Weights of a small GPT-style language model, trained from scratch on English Wikipedia: biases.
Each number is 128 + 32 x the weight over its row's rms, rounded and kept within 0 to 255. Layers, rows and columns count from 0. Numbers have three digits each. The size before them is the row's rms in percent of the matrix's.

# up: layer 5 MLP up, 384x192, rms 0.126, rows 116-182, columns 64-127
# down: layer 5 MLP down (transposed), 384x192, rms 0.116, rows 116-182, columns 64-127
# gate: layer 5 MLP gate, 384x192, rms 0.132, rows 117-182, columns 64-127
up116 097:155182183107109113177110098095103164138108188148124155118104181206147119105184166125090112089115074114127142135086146092090206142123138108092099132120130130160128107098114164140085114122135118
down116 099:129176142136141131118099154126105134106154178083044165129167158088102086067125160148151100137098129152123089128102138140089163120066104070108141183101067102137138088137077154097119083161092123
gate117 100:117152130092157121073125100059137112165098107118126091118138094098151087091078185117128179143116074097205145182154108121157139122121122135205148139108120099082147107150129163153116098084147072
up117 103:103070153151171070205128158126115181096162149147106188133119126135148082157133137174068138027171135139087107135129138148142158044129098132089081107141103143100162153075110129128176110098122179
down117 104:064159188151078079105108155138113138125130108098156137081114144180085098124108168182100150069137084130108120170091129184172132120104146134163148142118069120108129170130167147121147098137138158
gate118 099:117120120065153155149098105135133164145137116107179118176119122131108154145157111169155107108113155092075116152094201138145087132129101116176073058130111128196096118068127158103143104126064179
up118 097:113154058172108149190145089189156140144173092164180103129090135138107081146092147123130139135136119161146071208131160149123129116117142146149140080123080101149108135115178118133130157101118150
down118 098:149177141083099103106132069204184176153144103100178135146098124155110124109136094162122187149125157157133116100146188179126088160154132117150143067106070150140113183107158213124108154159107072
gate119 103:120120115123131184192138088136117121175186086133156099135132135135104067114136157063137098105138111114137092118136146124107075126118083115131124118122139104136132151155175121040115099085157111
up119 102:132117136115112132150173131140096092132112146126214119109170143133116096099133129115138141102099139216146130064108137137141124197099178080123145112156152103111134092125131205171124099077072056
down119 101:142102148108169123166124112098095061093145179109173157136095139187141105077131148135103108077124102205164079076107143131115152170100147147114063165122134162133167122116174205157160123167076117
gate120 101:184085196149119145121142172151172154169154180120055127102163134115148131150082098125127108123116135155116113208146183146131071122114120180148110060148173101110185106110081091116139115098166138
up120 099:043171071115159136140099093097144101128080105127194119128083108133131089133171154114113177142166130123158109057098096152135129092161159112098137156079123155124062158126145117134106153148109086
down120 098:046147122145120115154096150111143076149117140118124163152103153134114131125111110110109182140135096144151136081119123103198167102131157136129121175079156116135063127161182110145117107052094136
gate121 097:085081133122129118152175176180100166126103114138105155090138152107127139124051115104086106230138160117123166189142090156143111117086169108158100097169114156134101145124165175130168116152119104
up121 096:129145120139142192137099122120169077132215082094157082070089060115106130155070102124088184153140145175102133118112127129138099134170136103099159130113092118098109180120132060144063153149142144
down121 097:106139152153160107156098097168153079117137154094166101138166158128119121145170130134145128188097146094095148076100137127103148164103107114084136096102127124163118146100088097143051104089041161
gate122 104:172094166105140078175104141072156088153074173166107118150173165128120186179102182148112157174136105152162138148059138109073104094149105133111076122107127109149165114105150102155123117159170161
up122 105:184103139109154153133131211166127173117108148111140158124121144132101078111091120115095137086115169154112155122078076162184183179142152154135141086132075094107131108132090123138126139131162145
down122 104:112071132103132099124136176136112091142134153104117125118149172139197068162138108084065122080119125103105105148111070089145141152118147145105076111103141073123163119067191101144114109179137087
gate123 097:098147092140133133114214118085116139182099132120182145173153191108067151149129114155138138131102158155119191165128109073170096145140136139177127108132136100132116104121154127080153129106156081
up123 095:070153163115145147112043147104133143141120151120109112125131139168062199106139112136084175119123166130176124086102181172060112115139093125108173166066108079155117115123155146091074149145135123
down123 097:092058169103162149125094100127150085159159125147144121145146118104121184170122149183100160192148171081129159075114118189133178181135098115118144183143095098114184114239114159088117137131124107
gate124 112:187160143175124090096180149152095191193152094092165117107156182128133072154103166142102124120083106146076081135141136114151101136064082115125135152139133123095150108073194141124130111163170143
up124 104:129085140104107101084112123157115066141126120139082129116194118100157136138106154157133102159121157042121123150153112074174124117177110178106152177110187127129110171175141127153083067206140149
down124 105:133093089096098054137121135120195118046143064098127115056095105124108067140120117167131103130162098138097165105171118098125116110162125208153083160138184106095118144163145131102100138106125107
gate125 101:145098115171172155173105059055109165195121108178195115112092072172125189115136111125125126077186135093090117125148143120174109124113108168126076115159123143163109129120130102108144073103156124
up125 100:144139080092104102153138141168164140100132147066134107115151051078144090148166137103136135144083107123143104095063090086081141107139120050126114092139111095075081125097095144138107156119127099
down125 100:161107191101131180112135209121170135127163141122125137143150114167161126184075112128207161121086106150146077144123187124102149092176068155179159150107140087158083133078152162135127197144110133
gate126 101:151117198100105110111161127134110083132132145153085138119071127115154166124064105110119134085149144080131109158097187115182091110092128173146183093100135136123158125093171143142165120150156168
up126 100:105124129129111128121108078118104151153150175122155122154118143161108143149208175126145078127188153105129126108081151125136145203053125093186119154092120146149075112149099135159151080121138147
down126 101:130171136150121099073158102162149108155097103144126128175074155178165146126122103081155141128171146128121120123093160089093090142140150110161104132105147092136120069137174137129115176097115112
gate127 104:087145109112113161184120075118098161141145094121186125098120112095053092116145095178187161137121108096101099131157150145183131144116175124169092129160104180103186165155122171151152090116069098
up127 099:111121102082099184177142162110122136099097118135088107165083081163187171154107136122135135178115085154126209203151103087135146143175144070116121099129102160111144094126054107112083184143139131
down127 102:125084162140103187092076113148139087138111114179139122109119130172131110120132109143162156136084167118077132179131119072130140092142108138110163106149138115172108068156077128157148124057115124
gate128 095:100075143111155176083151096172122041180100100097139190058148125153112119113101150162148159135085119152158130151177120138159095146145124079158133100146135154164121104147150107120128132131149165
up128 097:128168057090118119123153157175133163183146170131171155175124164134193109166148041124139113099103147117144117100187145092111137155137172165160140131092163099135094151104105131141189134127143071
down128 100:171131082163100107158174099147036113164129153198066094120106126069121179119136117090165193134121131140124157115142102186128138096152150171118080150120123101180092085128153134116167086112131124
gate129 095:099093101115130096160118095059141151255156152159194122126083120097094122160172152158170097106138176134133095099120185118167090199081151151158083127101091152096091089159131135111174120125094197
up129 096:144162122084121129141127107145126122121157164125147083139156146120044166133121074152162102137104169143164146108126125084112148157148114049170126138116144136133101070118144135141168142194137107
down129 097:087129137119156088121145160116124125137142146164100140132131183110186105127104161149110110131153063106159042165125169175178125107152085126084126153108156134126157172083130179127103140137134121
gate130 103:169114172142085132141152146087132075152099160112194127113092212135094110051125126115094104136078098189078092168063117120128173106166129152139166082175088104164138137126166113148117148160131117
up130 101:118122138167120141173168145110164115166118177149177160107130116095149114139132118136131117062125114135124114126149075122101149144086135144082140123137154106172123122122144222131143179113132131
down130 102:195113177104177119170133113117150129138178137224134152122111176127132070156112111142068109143086147187102099125123103137118175128110131080102152097131159134115101123162160164098155095166083059
gate131 106:118164144071135114144155134149095159214116159065150195198143176172121106116170126145086150136130164142107117132089152167202133213112125153100076063157136127091132089124161119133131156156132087
up131 106:138126147080125098107120149118169151158114132146154125088112136146120081118056065169057091140056174120128180137090102100127112164147134131084135128122136118068114109097095095118117184133165183
down131 106:128145113085148118049150142132105142179138180086146153141156137149117108098130127120130053176133194121131099108047140153221128126163142111111101138171104086156106082068173113114106154138120092
gate132 101:144053208133161128146162098135135102097072116121140089109173184101130172148116152124128199124118126123129098085091167134127141121104167092142133115125135124127128127110164128159136145098112139
up132 101:114108064163125137105048115156061148151165165196131129180080114155130118165096124109108119100150183116107091090170149089146103137103154115084128171106153081110124167101083140118144103095161085
down132 101:121118120188102184112207136140099134138120146124139154147165094109115128080160083151159141113167131125121162123155134080167129113153107102143103165084098137157122085132126147151147196160143159
gate133 103:106075074114142090128128145073162094214155124130127068171078138083101109161206154172128109124155123133157143144099103102132139189086109141088130136126145136172140094181182082076101068143094084
up133 105:105101100124146134095120129119153142109127196101052151074132166146092170099139152151169069147116110096128176184156136159166058143134150144172135153122147187142150038094123104170114123173165124
down133 103:167105053078143157083112102109121140126132178132110160130081140138114097119127161141139105120094142079111127130136116164142119113143135134119119126122141136087139107160158147115088102110147144
gate134 104:124104123147095095140146132103153164093152160143108134125085126117154116074109156225139106173070077113158166168120076120163185158079094138117102117114123044104202073121144068121125123130104142
up134 101:177124132142196179136087182141145093150090123175128115187104117089127128093178095150169132087171171169141115103165130105093136112142163127123136120157091123131097161128143177106137091182076163
down134 099:169140130130114145153088135144172103120111161142161132116110051061200141111131155086122168082154130120111165144171084144116105122099163145149193164139120159159088127122071164121112157114136099
gate135 091:151165129132159093118137110180152110135085088061081120122118106137177162132122122112149139178118135066148111134088114102178153156140134158114097093108129104107136133090158179120094099096083105
up135 094:109065130120169068099136103177185065130091134061117109154155154119159159173125109093082151173209127147095116194083109073134082096155091138162070069071109160119106155135179168139139119112121109
down135 097:159178145126102101116181110124095078117091178081146136082166086129206140110147115168136111133158128094148128138102151137121101156096132147123136114178111124067146126143168117182158141164098144
gate136 088:087097148111126094101128097112091102122154157108123129121175132107118186120091150143144138122172157178202145189111195146091030128143094186134125149161168116149173057138093153121152113150133207
up136 088:118188091182102145115105133123121143155090151102184112127131156182124108136083180107173151115119123137086093081116158068088097147158111159160151136075175124106100185146159136188074112172093135
down136 093:085093164176104077114091171106072111196157127146093139157138182162153128123096139108149082139141116122106121100118064141175165105165138085164132092136081088102158149141145089159117171123112145
gate137 100:164121127117091098192128160073086134180107151131134146164096216123154178162090096121095111191155122116142133132175115150172126131119077064172139103136123150187125147145159161115172123118170144
up137 106:114125147127084064129143176102107098178124157183174161161050201164144067078150163162170053197133145131113117130143118088124119130170086135153160089125159083101164127064136185166136082118092085
down137 105:128185109182097139174150142138083133119102182085116119139102153159102055088128079159086178076156109131178094131100107149166139129152127092094134159118124129131108077183151162136151116116119128
gate138 098:119102146097080176180124115076150151199194155164132165216095149077070182164139150163073129102166161131139125109123130120143160159168118160145103108122100140117114103135115148109139127194061201
up138 095:153156100132154134082108209104148118037093172157153081044148106137148153130153138154123112119093110153092139150082127117136126102162098138165095143133159132142150161160133083179111103092128129
down138 094:122206108135115154110112128206105136101111149086133152139126106123114174086145091073144138084096151072077102155132079153150164122094135119098120108138120124212139115110112068117166124135121150
gate139 113:144094064149111060138179109080123095115133108124172138104130125189121138139098141161139174156153093169138193217105170120122081167094147149125127136114105099083091139115119154095164112158077074
up139 106:066157084101138163103129080151173127131100151143074104141142182138148057128199119080158116080157123103124147123091149059101154061087087106128129064142093154149138137119149149116121149150171139
down139 103:134150147128109138128144080093203128206081150101128125120106163112151119149163078077163148058151073061099142104166129137113164041135150119126157112164117095128144097155126145165170166154133124
gate140 106:100109113135156121087177153144173138129087156204201161137139099128050127173162075120174140184065159148123089138116170166129143123138160126090126118126095124142141192094127121112109166145122140
up140 103:147068130123105093126079143122174121097122129159149115097085158161119151115123118156120163173178161130152185141171130125083120144123114108109126147145134074111119127133094113100082117071125171
down140 106:102131077161126165152156154170140089137134150154167109142160147095131155142160128113118160088100201140160118134115104166123154092128128074133165119071128163138085132177126126126054147148118146
gate141 097:152110112151109080114142121135104126115100168228110080115116142116091133176184107187100108199158136140083126150137205129181131154134147112142133151134161130063114119098149137148128124154114114
up141 101:096129143163168162093144148211122094117147221181110128072116057063154117044125133184213096138108128150118145136131117097144165148122153079125142133100109137122102135138147166095091148130087176
down141 101:100119119101131119086130172150061131149137147134092133156138134083154073141189177129064100101103099150025126131153140130127131138107186154143162082124130119152139064128114121157148155166134158
gate142 097:126131138141105106120143132180122083111100158151167084169109131120161135067162189133119104129175102113109124069084140086140126142073058171117128122104097112105148180130136123086156113067087131
up142 095:171147182115154101139144111147154142080069135149148090130086118169135118141094107144100129159178099136130131152152143169084161135163074119144147077108108135169104113063062170091136097206135124
down142 094:120150086160126083094134146140089174134076134119120117101201113133138100096102057105131060111129159094079120062119132151161095151160120086093106099060176156112143158159139157108169084097044126
gate143 096:133166110117172073159162157119082152158146108104131114156073096100108064131150169200150069145091131173125133164129133073154174133130162137209108174175110168143153091139113170168134134121164182
up143 099:137184178165124140106125116150169068138114189141071120176148159123211114072174108129053181132088143125093165151165087148162142084133092164091125124125141125109082113148112086127104159146119118
down143 097:162118194193123144161069096105113111094127161159103072172123195140158160119109144105161163175106172135104168129128168144143140129144089043117160069093147057105059126170144145147095178160094151
gate144 093:167095103129103133141121173162108148143135128146156123091130121139145108129165074154192167074087109137112145145178123060130114123127116159139136165123130154112141075072120162144105105113134097
up144 095:055119088140164158126148186169126133163118138129177145170162081073106122145100113139188103098106147169123094185137156101161122146078141137148133136109158146169127116188203102160116199148171162
down144 097:137126121178062124042141139113142117142160127111074153184150126111112168167080142058188093149088185117164147125096095163093098143114150111107102100117115168156109174169201126106101168108109161
gate145 106:125137116146154132115144141099120119158167106130114125137119133127146086171160177190096103145095075194097149196093089111131093067088111122130068093151090101101172142113136131111123129120161164
up145 106:196166135127115098097199061168167150210099105098135151168113141085158091154121148124185094120072092148158192129133098144168187097114097107105122155103087117142151164134159191109164102098100103
down145 106:125218106189184150128167144154100204146079110124072113167127085111131061083120154119134119133143072094174126182066069165208119130091122132184124120101100151126135134096102110193176118108156151
gate146 098:126096135113134060108131132139134097077124186156085133162134106115095189164118196154130080169119170152066134172140186127147183129132104095115146121105132074116143221108123164153151097163185132
up146 101:073171148128158105183076156104137089216142102090048061115169088132142108155138140116139113114110171133136050135148156114129110138081108164161107149085160172068168122157083106125073152148081157
down146 102:154138098140099146111111145166136114116098131139156100172136123106172091166145127075188153108106148130102138072069129191108098153148097082158107127126120099114162139144149124140181135117087155
gate147 109:161116169142126076171161134130139070133143163140138156092127166126156103144105152048138137147125154081182109159112142119114115080211107140154155082120150159114173138077152128049117110137119138
up147 097:086179102149150178062169112101091141163076129148173187135174109133133144111135179190214083132108167142106112137164108110144157198081112164164130146153077110177102125126141164166107132140073147
down147 105:167098155125129054118175055088144086147134134113099131142118164087161119147128112089114157175070118061142148113170153130105138096137121123128146113106119179113119130137127167075107105104121162
gate148 107:091133092103150140171154095122153094169123146147167104119090124138133114108113106151164094155109139128036121166094161071167101159104152125118110078073164097126124195128137117053084118075093183
up148 102:110129116131135143124090134145121121097181146096159109099140160166169150224132133093102141135109158150147093120106196117128080092182113139132139097128140152060088072088138150142084161116137107
down148 103:163113052133136162101144125072107134065120164131116117148131141126183086113132077120061137141079125106134105158127162126126111067160136145156184088118099186072106154111142127099088111125164078
gate149 108:132096079177173140102162125125138153136170157184128075082125121112097141116172078134096117126146146117109125108063177071089118125167103155088143122176156124090130098119142109087112138068130110
up149 107:130147066111085104145075128098152146199149124144133150098139158125102163093148181119146072150130086126134118187109173131125140127121193126185094159086059115110192159142130123115070100166112143
down149 107:106171097162100115155141086122155174171145090153072184115098162111088127141129123131125095200168078164114100116192096134124087124126167133153108134089137129104170141138164111085094099144119168
gate150 095:157131114134133144138141124102137104092163154145119153144126104118109155137082143147119109136128068179121122162163065166172101105179163123138171117087196093086081146099150070130085100151077136
up150 098:135122140064104161085161160090143105210194111138102113065109111173133135135128074101120177113172118120126162099136125165025076099156163093153139140115092134160139120170118089118156122134157176
down150 099:170154106116130114106104176123128159164135133129107076190094104168157123093157137129192134166148147106130129109135101143153057130154158069122138043099072202184115208123135118186140156078185121
gate151 105:107106136113142108144116094139080146132134161121089136174133075140116111086127116141186163106104107169093098154070123093089176156134068140186105191119171101075135199141127122104141160092170200
up151 108:115106101100153114130156129179081102139127162158077121198092109124075128136128182119091164232140136204135119130103112147104163176112109072118091153123104133134102131123097172068151161197173150
down151 102:137139119118148159127170165141149129119109158150110114202157088122105134130165150122137081182103124140091141157152128135114115113142138098117127155135135090165105153143098177108178183171133077
gate152 095:169089145087111124080131145075157087138100141150123132089106166075168162172122097039146121086140162125128152172102186133085116114063079133166131123169114175122153133198139209132103144142127096
up152 099:163116141166110102156217073086170132102087122059148109138136208084141138123201164167154064110130101128055121161193131154087132147105117127112150153153101118159212087153117126122085154191063143
down152 097:099086083193128113164157123064178130113157097125116075092128177162135177091137130183153179167103106066121160152154173133069080114120171130169178099128165111133132111146112160114108146139146104
gate153 106:077140149123070146158120085140104097155140183153050070122150087124088119179113189125125131121149157135170143087100129142097088142061111133108156162116200105153138135095098104095119085085085110
up153 105:133125107072128149116038156119145140162090135149094173190134133130135122145189169120144106132162156108147119162128101154170141134128130144151129109215104127123165132095140123059117052082191108
down153 105:126141088143103120113114126172130097099105199113155145148095130131106133135184083095106120118143083161163168178108069196093110128096131123132121128121144134148134219138149097127134120134157134
gate154 098:137113131088123120163115043147109161192132114210159089157106139131136113203148176157109161145202160167117132168082141129147132162136147118095082092110105107119160156113131078140165128161101136
up154 096:135150109117123076161150130098185146096144089108162098188159171071112150148141066111114101117114145162128168143146142112178114111081106094139133121154177124102077149106099159115195171145189139
down154 095:140175131112151138153177142136138076146163134129084093134117191146133170109149115116151060159098097098135094174198118175133155117143109125175105125084131145134067140123140123157128186133097174
gate155 095:085159103098103167121136124099123113114129152106184125186114128179117110137136167116109096131143072143091135164093128079131181202092133070132184131121075145167102107113088180170145054117138117
up155 098:127102084119147133124109158162115148155053150152160112128111134151118066131172113049077109157112143175141082173143117102137109142141181197183083078084092119106127152123081109127100099126147083
down155 099:145115125145130135159115107112133145053104118159170125178116081191116124145154169109107140157139127117120210097169112085141106105139107116095138151101141148156136167120095196136172151126129093
gate156 110:109111169111136173093043121134098181121079157123095139135092111190109143128114115158096167097178166141142150154105147122139121128090130131107146133116105039139133113111124163200111089070141114
up156 112:147058107098129120127144070099132097119166108161142107111105111145118181164153096138124156129087131124189121121099127092144116148064144097165106030103083132220130100103094163098088101109131139
down156 107:111134066136131151097143086146080134110105081115119120113150119124130162182123117172134103075110159154186133081129105076171104100092109128148126075072086086164117066137118150153078082116159123
gate157 097:096120149112074144162085185083105168103174175085141142199122119135065121077179120148136152157165081123103094136102138122113111166156109135157110172193127100108124171128177090115202129148120146
up157 098:170115122220116050134177177156121106118140117097138158107177085122213153102104113143150141193138108148112098120128126110119116102070130126140183130122111151116091131112134121091098139123099148
down157 098:163139100183148073167136137104146145124135129149128181056142100116085149118121157139104144095121133108148137136087101171138047134107138098150124153119157111110167151087108153119145154140208088
gate158 109:134101195110081120122127103081164119127193122114172127086102153163158146104163116115103140166069112086142143146170220130082098143153138142121147123081137076135192125063188146066128133130124134
up158 103:100124146173082132160174160106135177154093115113143121114152151127099138087091163109174141114145089167123124144151117084155112142088145135151124148095122105166103130132174125157160104130127176
down158 102:108089190134074085128109109107141143145184110149130174114126170169136161083146153099159122143116106092107125142212146145141074100147078099138129096150140070087161102090123127043166155164096121
gate159 104:117143086129154113170171139162111161137173176104146140167148116120118124103160124076132146156117111110165154155103161153149112116113140166127056159179134117094118129096077142075052051062103118
up159 103:115149097093095180140121118147079107126121132126127127137120142120110084093114098098125155190113089101104180099107140144171136101093107124124118042114140183137132139108079121086126075105152133
down159 102:177122053121148149189151115161145126149147131118091113162134144103144158074095126117132151130132091117104170156106114077125111171148131122094083084132188124125173166092130116147159084145163188
gate160 099:076148124147097157059161169167175103107140114125150072094123149083131157131054086137137148112066123136058086120095169174152104108100135153115140144152110084116124079130171120115144114140096071
up160 100:149098098143163122101160097111099102164165115131083099122149026087123119167148073110128119133111091075120113089141123159119141141116174061099158165134147116125105089202163071105109122169121096
down160 099:103138146194143034113104097122147146103118091141090170155104108164117047130161136093135146121130105057135128084145132143093160135174125132132062132109179087124199184105080118086122139107178167
gate161 102:127105116139148088112092103137121163111167147121135106119080108151124147071104075184161140159154041157081200115140132182146039158110075139105143165172122090136149187138120147136131160072144131
up161 102:138161124163064201149130111141151092121126122113078146181155157134144121098108163148123090109140160131133157163090111106153102120224118103112152104136152108162086110105166127123135153180114111
down161 103:167165176171156190131078108099188139120076136094092148172109160117152167122086102132143107113115158106127138162158147131109167103121159137131149118090131113208140129099101068115129160104122165
gate162 105:070102099116148092112138179119104132126102116124127146080181110186176182135133128100100096139145174116155139193142173118181132128114101199139151084121093161141128095113161105140111238134191111
up162 110:175100139137149116126128113104178107130110097139072125137142113077152184179088128145114096077107134140103140110138106119120116115126189093093083075177158186129101103151111138180146149120102141
down162 108:168127135120148126126068186102133115147166134063157144135093109132150161107135109092163130112114116153185161198080135130115128159091127119133114050095126124158075148130165091144139107109093139
gate163 104:077120109168121146149078167137118059159203190141135136113135152108127071078214104154158182100165109106146111219111106099164140150135157143136170125107172113098155149149178101121120188102105100
up163 105:166083087150157111143144178071093148043107115107081128129182152163196135174095105112062129122152092131091122132120165105079148129171102119082083109165161147102098137162121049126115077138176120
down163 104:124147137154163130136121126181088129141140140119081117157133140115093174189149132099150118074081158104126124115067162179135134177151140161147130175141171138117142165202124128126113163149164129
gate164 095:124170141106175186162115086111147119219110122144177149149158208117088144095168150152156079125169129128107152155191135152137120149126119092145133075071094108153095189181191135137149198123133171
up164 097:093185088132202154142131113077114154209123139063117175116166152150100144098155106156062123171085120115123087182148115189185111156141153089136153072163115114154192123130148158151122116118091159
down164 096:132138118156168122141062182099148159151121113082174132098131123115095092056128116127143143132129143056149159152166099148200114149130148153121150097086117137133079095110090129154185075145056135
gate165 097:160128126113088121074202104137162084159172144097122118131136175071146089143146133192203154123130136081133160186133110105172115101081125140167166161110117157152086117150125096111132110135147099
up165 095:128120144123161155153094153144143171140151169075124138170150181165098135162088168132179116137136152113126199147190195138166146128116131187181135135150163117157100116081191106135108117124136066
down165 097:141154107114074175131138106078123136141144205133150164135117093116115128103144150140133155145172146099144100139133097121155139097097134095104105115100084080122100038115155206110119147104129087
gate166 102:142164137109129173130177097143184163125043117104199170092141097134127133144160130121118138178138102087176112135090179114079128148138061115106153173093069073127163106106095106147138084149148180
up166 099:158120125130147191111161090194127123107068133092139112106103093090177117139116161088155110201112094055128124150094115125121119121133050122090172101145082128197151129092164147091132092107093138
down166 097:108145153142108138119178093200191139064100116111152143078123073086139118114144103131099143136113123068163165108164190185138146141094067080161156163107117115175170117092116092120144115092128201
gate167 104:126126104095135167114076125141135092142094122154113091135198166106107133143133086132127111169125125117152141104089123139112124123088153179111062213201178125140141104206116141133148085143118084
up167 103:146086092105163124118111050139136153180127130170130103130122147129104121170142114152128194105096069095174118083128173141119139152093144122077112146104112136127090172132119096127056143122173060
down167 103:069107122101185156159129106126137115159145170125116158181129167105103159115096088089121195133160124105235123146124090118136103113156143215168142134115187092164115168120130166151101147135113145
gate168 105:178100107108098144117138102163140118133085171152151122173069193125160150087130147101131095088139193093061188134127158089091145145124092132096139070135144163159131130081154109113160054095174187
up168 100:178132127109093109052143143133142156178086173126106135080058142091065115091106081131177123132127103164139088134177180143114183111177161173146152137160111130140134157115158108082183080156178169
down168 100:087090162084131143136164146134150108100144131111154172100088161151083152121173144098156102110144115161127154186190100136190152154113084149151076149140117106145194099127082185111137116158159108
gate169 104:143107164150090160159116091082142107145087136148077152132133128112116166161133155137137123127127090129113071187081174113194056100180078145096114108171136079142133173124164136079190149169149146
up169 100:090131126113156129083168135170137125135139160080214133152128217104131125140173132132156169150073111185095164115173134154108175125128104100170162123108114158139085104108155165180134130172103104
down169 097:161085107154140112135170135119088122174134098150129139125114071127073098101106115108151145161086113147135108100127094204150209124098126090187126136143245135115110103113114132179138081107065098
gate170 099:139107104139141138115131111122065202185148155129142128119137150190098128103116137124121118180096140124137076127130124122164078158095111081145203131167130098111087189115116163169107096124096137
up170 096:117077190085098111150137130109131178225097146095096098116130151137116189121083053090141130113122162122140155080130190142127125186119153135098168107120129096121135132096155193086177157119112126
down170 097:104118123111161159131127115124118126165135124113145110099178150142093116146168141147143107182131114145127121137160149164145113176148089130138139098129084113085097181142139182153141088059128126
gate171 101:117134177142141131113123173128167112058118104138169118146161082137174050114165119140081151134141112139122158081137149090144148078110206144193089128138087147094091100099111146100108172093169047
up171 100:088102149166131128123151071085054070123149186112093111124142163106133177186105054137134174127097098146134094148132121140123130151137086096108129120166192172137086157150042109159115199087129176
down171 100:124067112126122133132089113136088156140104074086117134141118155095050127084163118080111136120158159111138138120150148128055081174133113121162128146116122111120208149123187074128135098089142178
gate172 106:117126081098067106140162166123124183140101160154124098098117186150122108137130119100146173156125176074076102153143130137165096147156134143127158096172126107085104065139130122201200097141119143
up172 107:155106146121106175168147143108084124080118089118110151100116133108141040114139104133087132167150115072135105141144105205154144176153163139136153081211062150107116086135142147158157108088114171
down172 102:148092097104073063084102157075101151098131109217094178115086182097111072127157167132119126113150109087115119141102164130140129145085145172177111094187059060132096083142108151150119147122116133
gate173 102:099106163151134130132105144079163150216083140104086101114035140082094091186136135157129112064069154112132114161154120166184129171140182146070129126123110141095141154133177126119125188097107138
up173 106:119100152173116169125122089162126122127121145184109119143129100134067117165110130105199124112134133141154073107120179132059115139120051093081119106167121142111143160139151105093077140153099130
down173 108:163146144140120119128134156156086181088109178189172136142168125147148112145150164176140149162116133154134134115188158117106171138130093142126149181143154083064090149144215149120072068147166139
gate174 107:128135132118129133183185104174197142097117096167088124152082158114117112186094159109122120180139114128097153147080112095114109152146099164095112185159108054091147113070090115129117050114151166
up174 108:147099108104143148117082165142177049095127069107133133146106066088180081082067073094107145095130161142131105098108181137192089132120154149125104126119100137103133148137095134126111077139090129
down174 107:241092136086143105139122162084096105159127113105111213108179050106165157117121154074140140115129110144154065123177089182193134127134135107116130117126094162118154126143125131106120141150072103
gate175 100:160141156065075147085097159106150142115150098159187121104116170130122106132131172137091115121064127161159150095117114080196138181141136167135197105153132053112128114134119204095112136114108115
up175 102:149108129144125122117121091105132110122107159120152097143098121192188086116193093137150088167187146158127095100171130062160132084118100134161150075155109143171184106082204091107152159161124104
down175 101:175134151159130154120101167138125091144133154142146151142113192103096139156131073067145147154074140176158114109097176080168127156160119121118175170108057084109138147121167143081113130121089111
gate176 099:096123092045109115156141112080166105121150130129140115079111119119141150125128098163153112121126142194144130145181158122105115191052195127049129099131103162087091122085175121137159142185132121
up176 098:108108140056160130075088138166159148095103106079172135135165188109221106150127132164131134121117152140096178130104129159106098142119096138088133097126127120143152137112143147156171118112150137
down176 100:094092090074143090101149096089198133094118040166194144122132117081137109187089102124135188103130143144094091150130137117154127144067212181079146137120136106133158108103154131148157108140084063
gate177 098:115075161050111063168130128135106112123098117143087155152153152111182118098111137151135129113169128113152114151114155075104138164099113135152139116138139140163142068099174093138167159135108197
up177 099:092128123114171073116114105118110146120204080165118147142098080128168153194123153096117121121117156136104168095128107183094135143124135135088165119139091109124113183156132155163181146088149135
down177 102:131118133149162155125116139114146139154155084142130075112179155192131083178177163136086109148095162120098090115139121122167070101148100083183149110091160107074073102094140121143109142125107030
gate178 102:142095167085008133128100123115105129153170116124137121148122193153095130132146201205073119181076121135125122144080113129092128106166133161144150185087087076131140122169119119126116084142109081
up178 100:140115077081087066114056133134099155053107108098119064080116069139199156163184103121185145116123091112127122120139127145155125105179144169159100114113148172154190098128105126125103159159107147
down178 100:109102136128159081112093086092139162069118143119100135096132039103126184135132175135189167082148145158169099115111120093210111117119154139100118127117104154117150132143075127110128116109118175
gate179 106:049146155200176170141085146151130112169063113143219148137122145187145106071134161157172148175174094143112150134107129143132121167085163151110154162054178124165172111082126141187115116140131118
up179 102:094183117145131140120142098110097101099168105091097094143116128121166131146174173123125143087120125117068170162118076091095134091133187183136192097146113090124060124150144162080095203129152126
down179 103:148111139127108154152157150134158132144141113142167140096137105132062137217080134133143100138089133189118129157176141094151096107127102104114078139122129157147146142159159097112151132166148124
gate180 099:141109199123133122118152102171086076137153177133141134141119179145071143170104111090169165065175133123109162074095147175100159124084204090179108145125175168162144123124123131111108149089161136
up180 101:108125118198123149072137146158118116110123183104113171174126112150140175118118103107118130174094130103153136105147119172105119129163150084138152127180083130156085104161128096150063143177081220
down180 103:039077135097072161121117091121134170087116088123112173104144137115173142147118123171127102131088135164162123162184100104164166174086121156068172121119073121048085149123128135135136121128109122
gate181 109:115091158158067129178138142158126106124156139124159102137119130137123150113110106139114138140144104188127114098058097078072069126116148075086133180128199112195072133164149082152133179102104166
up181 104:102110131101125171120124128140085131087184081000101130114125084088055131142170143176155184124067121104095138143120149152113121163139128158205065138098115080151119115138122076113152156139051176
down181 105:116107108146133109131110119111090182124149123131109162126098160111114089132155086073103150135133118128140149111099138161112121132095087139118100159122095080140112105087208094115139118173179134
gate182 108:112118153126159106146104095131137108112117183173087114182116132104143167119131080147132136064131116106117149094090112058102151099091170134110094151183150088097065106094170136109100149058192125
up182 106:154139124177130133112188121138065174090106151098078175127197141118181078097108109110158111107093055097125132098123154083086129117139120170131130087171135133128142078175189176121155134066075106
down182 100:140101179161134101132073080106122101125140131115109088093105163143133117144127211141158139132105176133126118135078102153069084125102120191116183099170166138095190119181080165109126085106177141